config.toml
head_dim = 64
d_mlp = 1792
norm = "layernorm"
extras = ["capped logits"]
grad_clip = 1.0
steps = 7741
Each number is 500 + 25 x the weight over its row's rms, rounded and kept within 0 to 999. Layers, rows and columns count from 0. Numbers have three digits each. The size before them is the row's rms in percent of the matrix's.

# up: layer 8 MLP up, 1792x448, rms 0.0915, rows 1703-1730, columns 112-223
# down: layer 8 MLP down (transposed), 1792x448, rms 0.0972, rows 1703-1730, columns 112-223
up1703 100:499548528465496483497503545505504542503546482488531508481523510536478444443507505451513479482539487509521506496508498489520498518529502487491533474526531496476521431497539506537553507539483508538498489478485453492481499533491527511534480500526502490446480468492484475560495497468453508471536469520465470551526516496520497522506512497500
down1703 098:508472495490473509502498455473446517471544478516479486540510528497481509498506480508475474496486515537467524467525529482555474470498472516486493551491504481496496502474512511505570470471474497520477497518541517493471488498488481474457458515514439500509501510461523507517483547516508471469484503539464527527476484542484484470461486492447
up1704 087:495423456531508488485495497480561496498525487552499515500493477510522528507542519475485513484503540506497505481508509482552563515485469490508492461447526528514533481524496480457471533535486516498481525470539510496495550521509473482503524490471511467503525505545483489516520504431466493507501465516529572559526500488511510513500511485550
down1704 091:537559534468496529469506503519478505533463474455471548514490558507480511494485526499504502474483461494512475516482497484478464505532507486488513516525445537504495488468513520515531466500507511480495457496461522509520455501481521480510462512523488562477508534489526503484491525544533502463565527485439422473466485507506460465517480495447
up1705 084:437491499495445516535484513532530476525483471450504473531483482528512547514522517522545501532515539542458523497535502501509477502512487466508505522479492499482499524517483490507511502529463494521517456454489503510463552534533473504569521444507531462505519528482484477521509506511476546467520489494515523491510488526525522577558508493494
down1705 085:507500493517506501495530466480491547495479495552531500491507551471518473484457492488466522451506475469501515536480517489536481469534534534504455537539510503514509494512500487514485468509533519481499523515486537481514518443491525503445522565471500518529478498531467501491461520459576485504485510492456460508515549513465517472448483512485
up1706 100:519452520475534489487538467476481490497486494520473476534483520548531471498496467482471451469503489546508507496516509538456531494532505494468472528471470508519495464491488501504464481468481515498509525457514453530496477525461512505468531514469507455500518521499455507513517532451473475502557503491461482518497489504528518497529466496500
down1706 107:525452504475493494506542525504474532488522566536524469489475527510494520535509481498487513475471536521504473491474518524446467507510531489498520522490495501489519499511443476470484474501497521507492510496506494516455498501490485480476469476471511498472490496504483505507509470440482488482491516512483489514498554502541508482519475506474
up1707 099:527538506485521505490518561496504513479521526477493471516485525520537513466507535524516530445508486496511485491527518524520527516513475541547476483467467463481510496486513531486532493481471501533485488487520515511494513489516536491538480479511500463479479515504454536549491505520523504476503482511524499528452482533474494496502522450491
down1707 101:498539491529476498479506455535511509487515463495490479459468464508495503526501538492506514512488530507514549540495468513534449468489514504500508521468488500470499502531463502482465490530496449495500522466498536471530497513518497523474516506558469478496490496512442502478542519488449513535522512520503508487488457508480482512534508566507
up1708 115:483540486518469533479527528493519514523524497521478503518494496508479458550539484501522471530437489504540538517479486497462461536481496563473462520486495470522529523462487515481544503539458539488505522483495534522488518508498512502478497523492516463531474501516529470527508530490524533520496495510468474503508547520476508484499458487548
down1708 116:495529490515510484477546489473512513505505482521470483470552524488548487520488502508490496483483565498501508517431458465453469489486506501496436479499496511503471508479499481524498503502518508482516501512504496540483472478510514513508539503497496517481486502552512510491509513527510508560505505542472492509524498535435490490514494492515
up1709 104:527519538488481512524502473526505534454550516493477504493502522496511479509493489507560476483482524495468482507474510533473516502509519513547515511524435512532479533427482525503468490497484495517482527498505477491499504527509509506543456545476509461457546523489522511476461471512505497538491461504462554474486476490541468502456507505514
down1709 099:514493524520470509483527468525551513459513509519446504506537493475517487531528515486498501514497519481501502539524478531491489488501509486509506444484491464512486512480538547487459517499510542499502477522492465473488525462497462522472461495485541515523471521496496551486441502499509498517497519507516507500497491490498524508476515465500
up1710 099:530468509509495464492530494505420480493481537529480502491482508499475495501494464518497519517458512512503484499461467474545493485489505482514528503495498468539506502477475536510505453470504475511483514500499513528521507501511517496486491485510512516448491492527457513539510521499475485496493518489501467455508481488457468534511534539444
down1710 100:459460519524506512511466478504453537529533504549504508476486479481523479504516543503480495523544511487510436499491497531515508483501444504513488472496543529502489511487440496514504477522504435483539494489499472500506490476518464501494525470455492472452526499477538555535516488505473489495491496481550517484474518533476466501490538496495
up1711 101:500508483502513484535529476499455516487476522539513487534547498477528479491495516513545473530472483505563485510518515523528510463496471497535494463513448486523516518535516495515521498484503557524507492485466522499522520524496474477482518500482540426480523459509507515455467493524508496497462514492494521446489520506511449518525506492509
down1711 105:504519538548500558501482498516492489508486532493493488510474476542506507507538467467522520512504515492483522452497497502519479535515520514516498511488473478481482566507497516514528526516492459508536491484490468458490465502475555538487524498507509492480482467508487476488550504494502504484458467516525525511491536478505508477499515488537
up1712 101:457495511501500530501518454487515512521450555570484528523531503523492494516408540465513515489483501501545478503499502513480500537513446537520492496528495499515533542532541465523562508486523526519493489519493522478501506527517490488512517464513556545522488532448507497471479495513456525482500487487494459501529505489467478524502497537522
down1712 100:521518513469481513484510516463507511457492486469449509480470534501489479563477503475514496549498462478491505498497482533495483507495529485473496488545501534485488478484520480507501518530528511509524460541480508538512518530509474522471450458487479485534496517503478494516500499537517480480484486508547454503519459520516524482507523486492
up1713 094:489502499457483492481493516507488506511491498541498500488524521480510528479517503477500524482475467489510487519581452496532540482515486527468473526519540508505520514506470519538496466537476504510504475456500475471483471533481501506514471536492488485476516483469508463533565434499523504496496501506494504495495513499493509441514529497465
down1713 102:504489493498481499519494538498495552536514514517482500457490498461470515519515522521503481513502495499480552486519525498465531506463486469475484509536516519460544477504505502488502472509489471473478492450528514524496500546517516524490484518528468507490492488449519501493537536519513505509500525502507537469515561523490494479532465490454
up1714 091:528499513443526513492505503485490490532453547488469504513500447501511471446530503506496510466483464525530510513484486476536551568508515521480526440449482506460473458493508467474513509522519522499476497494495468503524526511524490551510510501495534513512518507518456509503525509528452494508456509479497463525505488456507537473470500579483
down1714 093:458495495523493473527517530522492524537561442494542482492500542509463502528447478453504507518547469474490473484507478510480479491490491504544487525492473479488510490487510517525498503520501508484508498454510526483499521523503510480505505457516423471487469479474517501502500502508489519510528516502516512488503513545519517484535563469526
up1715 096:496512520495492504477516471470452532511488542513510480485514517500460511490512512506568469478473494557497492509470522508458506527522487530492548534466480448542486512501516548487458468488472521501492454510512496550534453513497458476513554529491515510467527534485444521481520494496520505479512480474447522481518484493502539527505475539515
down1715 105:493458495487492511490496495456503499493517503518492543491503470456504472543461512512439510498518518520493500519493532522508476537478485476506461451474519505475514498493501466509493489498531498475545526500500562497521498515497514508519443472487475508509498477509497517509480494472515525526462509505484471500487535509476502476512499458489
up1716 094:454524498467540480451446445504480485488477496488481532495501461503492480471476509517521470508474514540520498505481518474447503498504508524489531522471463489517515518541547497504504498485472484506492529475540492487540467514482466506556520504509514526515549497480540492490484506469487481448463466514500531477532495506452507490486515526519
down1716 089:469496536493511507478474468572526501501499500508526486511467509485520488489522482488476498474524496533472522528489526448469500499506520544529495516512498478528503489467489439498535495522505455513467501492494489456498505472502538511499543479482499497545508460490507549512481504504518504513464460499516476505469487502473479499459473475510
up1717 109:490478540505507508486465516462501529503538481537475532514470512491484533505490460481476492510477474473538485525515561521491522498489519469479506482493530490530481466498496522487468574471470505497471506479476511537501503443476537481506503506492515498519520486502524475459474560501461486512533474472496517534479488493535493507521497457453
down1717 097:485504519511501510525500526489475467523508543472459447531510477508546526470497532517514507588524470503516522489491515496494530509514479561491560458528456510513489497524482489498491500490502449479478463526520487448481489438521467444494516525499513464503482498499487515496499473495539473490514526481529499557510481546516476522536525499461
up1718 096:463499486508487498523532476495507519506551499523493521487453490543485543500526483506461482463486479484546450508507511513539509509505513528512511508500502487525523510465509466491502512499497526480495505469488476486464468470497479491507532518517542520458479531503535494510492533499508505476460515540522486513451535450532495495464469494531
down1718 100:502515487479454473506435495500504519465508488449533559489496535476489509525501461499534486540439505535522533485557480484523490502488493526561490477537492512499517491521451561465476459482535453511472497506463502488481505463512442494518509480521453483547501434524515513508497460503500510493440507528472498474516503540491502490526479483438
up1719 097:535481501560488455522528499477508480505490478515475475513501515525456513527504471485488479521510505501513548519490523483523540503504527496509489503519520438537543528534521470510519495509474533532496506497509488514497530554450524480497453475502483521517497538555514539499505498508547497485513483482464486532503487528492496483488480530476
down1719 102:493495523490514491478548472518501532489472501464476467492497480494471439517542478467499572481477518504489486514492515528503465552516519497518469489466522460522484534492468463474492449517514499494512463474448509501519470504517532470507502499540468467481508486507510529533515485518537507505499508508487437492521513499515526479518478501511
up1720 099:537536544542496502498510481518497502510467485512471503501513498498478436503490498484523460518539516516482490491523542527478475502496487516475509502463492467483496476505508530527461471499488465508511486544536493495506521516511522461500502471502524487514515511488491503521470505515532497517471500536529492536478505453478523523513488516491
down1720 092:498490481484535535502526529467509510508509506530502524483467485512480500503476500514512518508501505517523524498509453478489460544508538491514474465524527538505550519520492517511515560480507517516443514502486506516521497470504519502511508488468510508480478499524498525495498520460499486507481538523451485468498496484468529465494484475510
up1721 108:493500495445472507508477449477526511469511496454488529489501485494471549519535430543486517465500473503538518508539532517460509497473513526526500509498485501503491499509530500481495477489452458548498511511524464534531511548476496534508510489443516493520492464512495503496497535545466476487539477498501517490475472520498506525485480498511
down1721 104:487536534462449506488510465498483515481512446505475494517475480510482500474532483521496540516479508489560515457448511477475506516509487535523511494527485489462525552501487558507514488485529471485517524486483491491514505495516501521577517512504458492496478525489507492513482494551496511517517494475437492499468474498482444504525493512492
up1722 094:516497516496519447464518502477534465490515451483474501509490463549502516503536503506481471504486479493497465521511480518542546511492486509525513498561476504511516479476513534536497461477508476513478515518524497466513491481509513497456457544515511499489486458512507512500470529472511480487483502503457540497514513496509506496543520461468
down1722 092:448549499501518504536527524502485502492519503476527490452495502566473509513511521490473501502520497484530495503481465522523490498508519532522502538512497514502524509505484485498530497463495455435482481497498528510445512520491503482502497482497526535530518554453516480472505547497497527489514479535493469497550458508550498508493512491477
up1723 098:548529472528489463497489512507483511511499504497497528484498429482522479527476482487494521488485500504445547533472519493503521482477529531458466506505521495527462494522466524499524501483481570499466531488493515482515475490486459475545526522516521489477498517522536541505525507496470488487479481500475422503479512491512525521496509477499
down1723 092:491490520504463513495492519467511521519494514436512483466503534477490521495492479492477486471496523448458499497487530494483491520503524417481520466501506463512508543492525470488527502523467507486505479480506499509515461471488521514494541517492514511513515542476486542553533505478520507505538466487530495538509468488520502499520451532496
up1724 106:499492515503514494527528492486500505484497489506476504512501509538489501503491499474502501491483496476481478510520479503479535464530559476552518536525500471509533502474563495481459507494496548503500499500493489489519510516473482446536449474534525517452474503491502495505492479530476487491519538517467539495452529461546513520461537528462
down1724 110:482483520529523486521526483503527519504467535530494483469487485521501504475527497523496497489463494467489499538440464526483520442511498507484492497491562540504538515499507503515522459477494457465487508527538501496504501475472492545511491474488510524538501496483446510517493492485496505499466512500510505518453489459484485495540527511492
up1725 102:497496512551523529512485543480466501456496547478492543504453566514532476454495461535497458459481471518503473530508520506496503480468499529482513450504487520507556480493500486481545475504531537514502496475507507517478482518485463505525483478487507560521540519473498469480544531451495509504490477479469544541454511486490480524444524495443
down1725 104:480502516459456527501479516516521484490468518514474499483467499538475499496500491488533503516515525471445479479524526488496514516524488505487471536488526537505468499551505495479480473498497492559522530477512472488494518547521514485500505489464521492491510504520529507521459518496522489550523498491514483512510487507533500469526524533509
up1726 104:450474520490537464489529510533476537499484521528493492466511538538505501498502517509543518515520520551520513479496501529484515511542533534500522469549490492555513465497465469448482517492456509488492466512476506450524482527451532489511482529503495503488502518507491470514474508528483558493441550515520511480512448508518459508508482530507
down1726 098:508496509492494506488490521526527525461480505445538510528533498439506489523489467504517533507508479485476518496492501495514483467513524495498481482471530548550448532496504456524533479472534503493510483457525476506498488480502484507525457468520482488488504524467462462527516477473498508496490479511509452529503488527486506491482509469530
up1727 102:480496529461529534541519513483542503521518510455508486523522497504486520500508491487500508504486517499503525488526508514503512497536505520506516503489554485482497493464452504453502526457491498512495499547485504527477484527473513539473539513533544489508486519513489482501447481498467521508507518445500485444523473517485485538484434495515
down1727 109:479495481498492482491479550520528492476494487530475496534535503516500496520510562519486512518567489485510491527481492527531501465536503480523451482506530475518479525519486514498480532521515485495493515450518502490479525528497484493511484483483520473530505458543475510522456513463485493471500533446525474511492490504498479484494482504464
up1728 101:496496465500509463477506477469512491512516546489515486514474515493486461490514484528488518487533485528533514507446503503531467526515501502498552488492496534531516498501535499487471487495456463541547499503483520528475485527563547496521523480480509486525513457506542488537478501507545513510511532507434457478500503451490515504492503491486
down1728 096:531486499518446507524548491501454495504510487445484499504484501514470530502538479513523469509508490499471542484526497535518526490510508463489475490522526511563511473464492532557526529482479482476466493484518464528487513476511522492485488487537540494491477514489499479452466519474489484506523508490514498549477511470498483481492456525529
up1729 103:545449525449542455504506532461494516504504483483492497517523481493489493513478475500487468477499487498492498484517469454485538523509456491523501511509524516514500475505487454532461496502498504513541491526426483532492465507493517552492465522515475522465469515523435489516506475495521456488510543462518463488537462502486552498492525512474
down1729 106:481517477453514515464491451535493503514504468498515486527474517476521512490489476513507513534488512496489510492482482522545477492465526484463481495446506504494540474509521479484500501494490495527505491478491518520486464500500463477559481450552504487473508486484486512506521521540488503510491510507549492505535523505487537504509505511512
up1730 093:488499518497559496472513512520476515474508508529491464512524516474490517476516523510503514535480448512503473486534526504543552518498446480464509574491499514541487504485481498523500491531450494538529509505475505524538487470510518503514480484468492542467516506537510512518497505473494521502490488538490481535499436543508495473518539472471
down1730 095:514515449547461519528531519501494508470486546507512504520488505523475513513501468516469482462454525466504521489454528509446463511457517506487488481488506487518532512507484506475509491478464446504491559493529508491478460486519507511474486522479542483526461525460502473477521465476490517549482478504507480496517509483512466500516484462496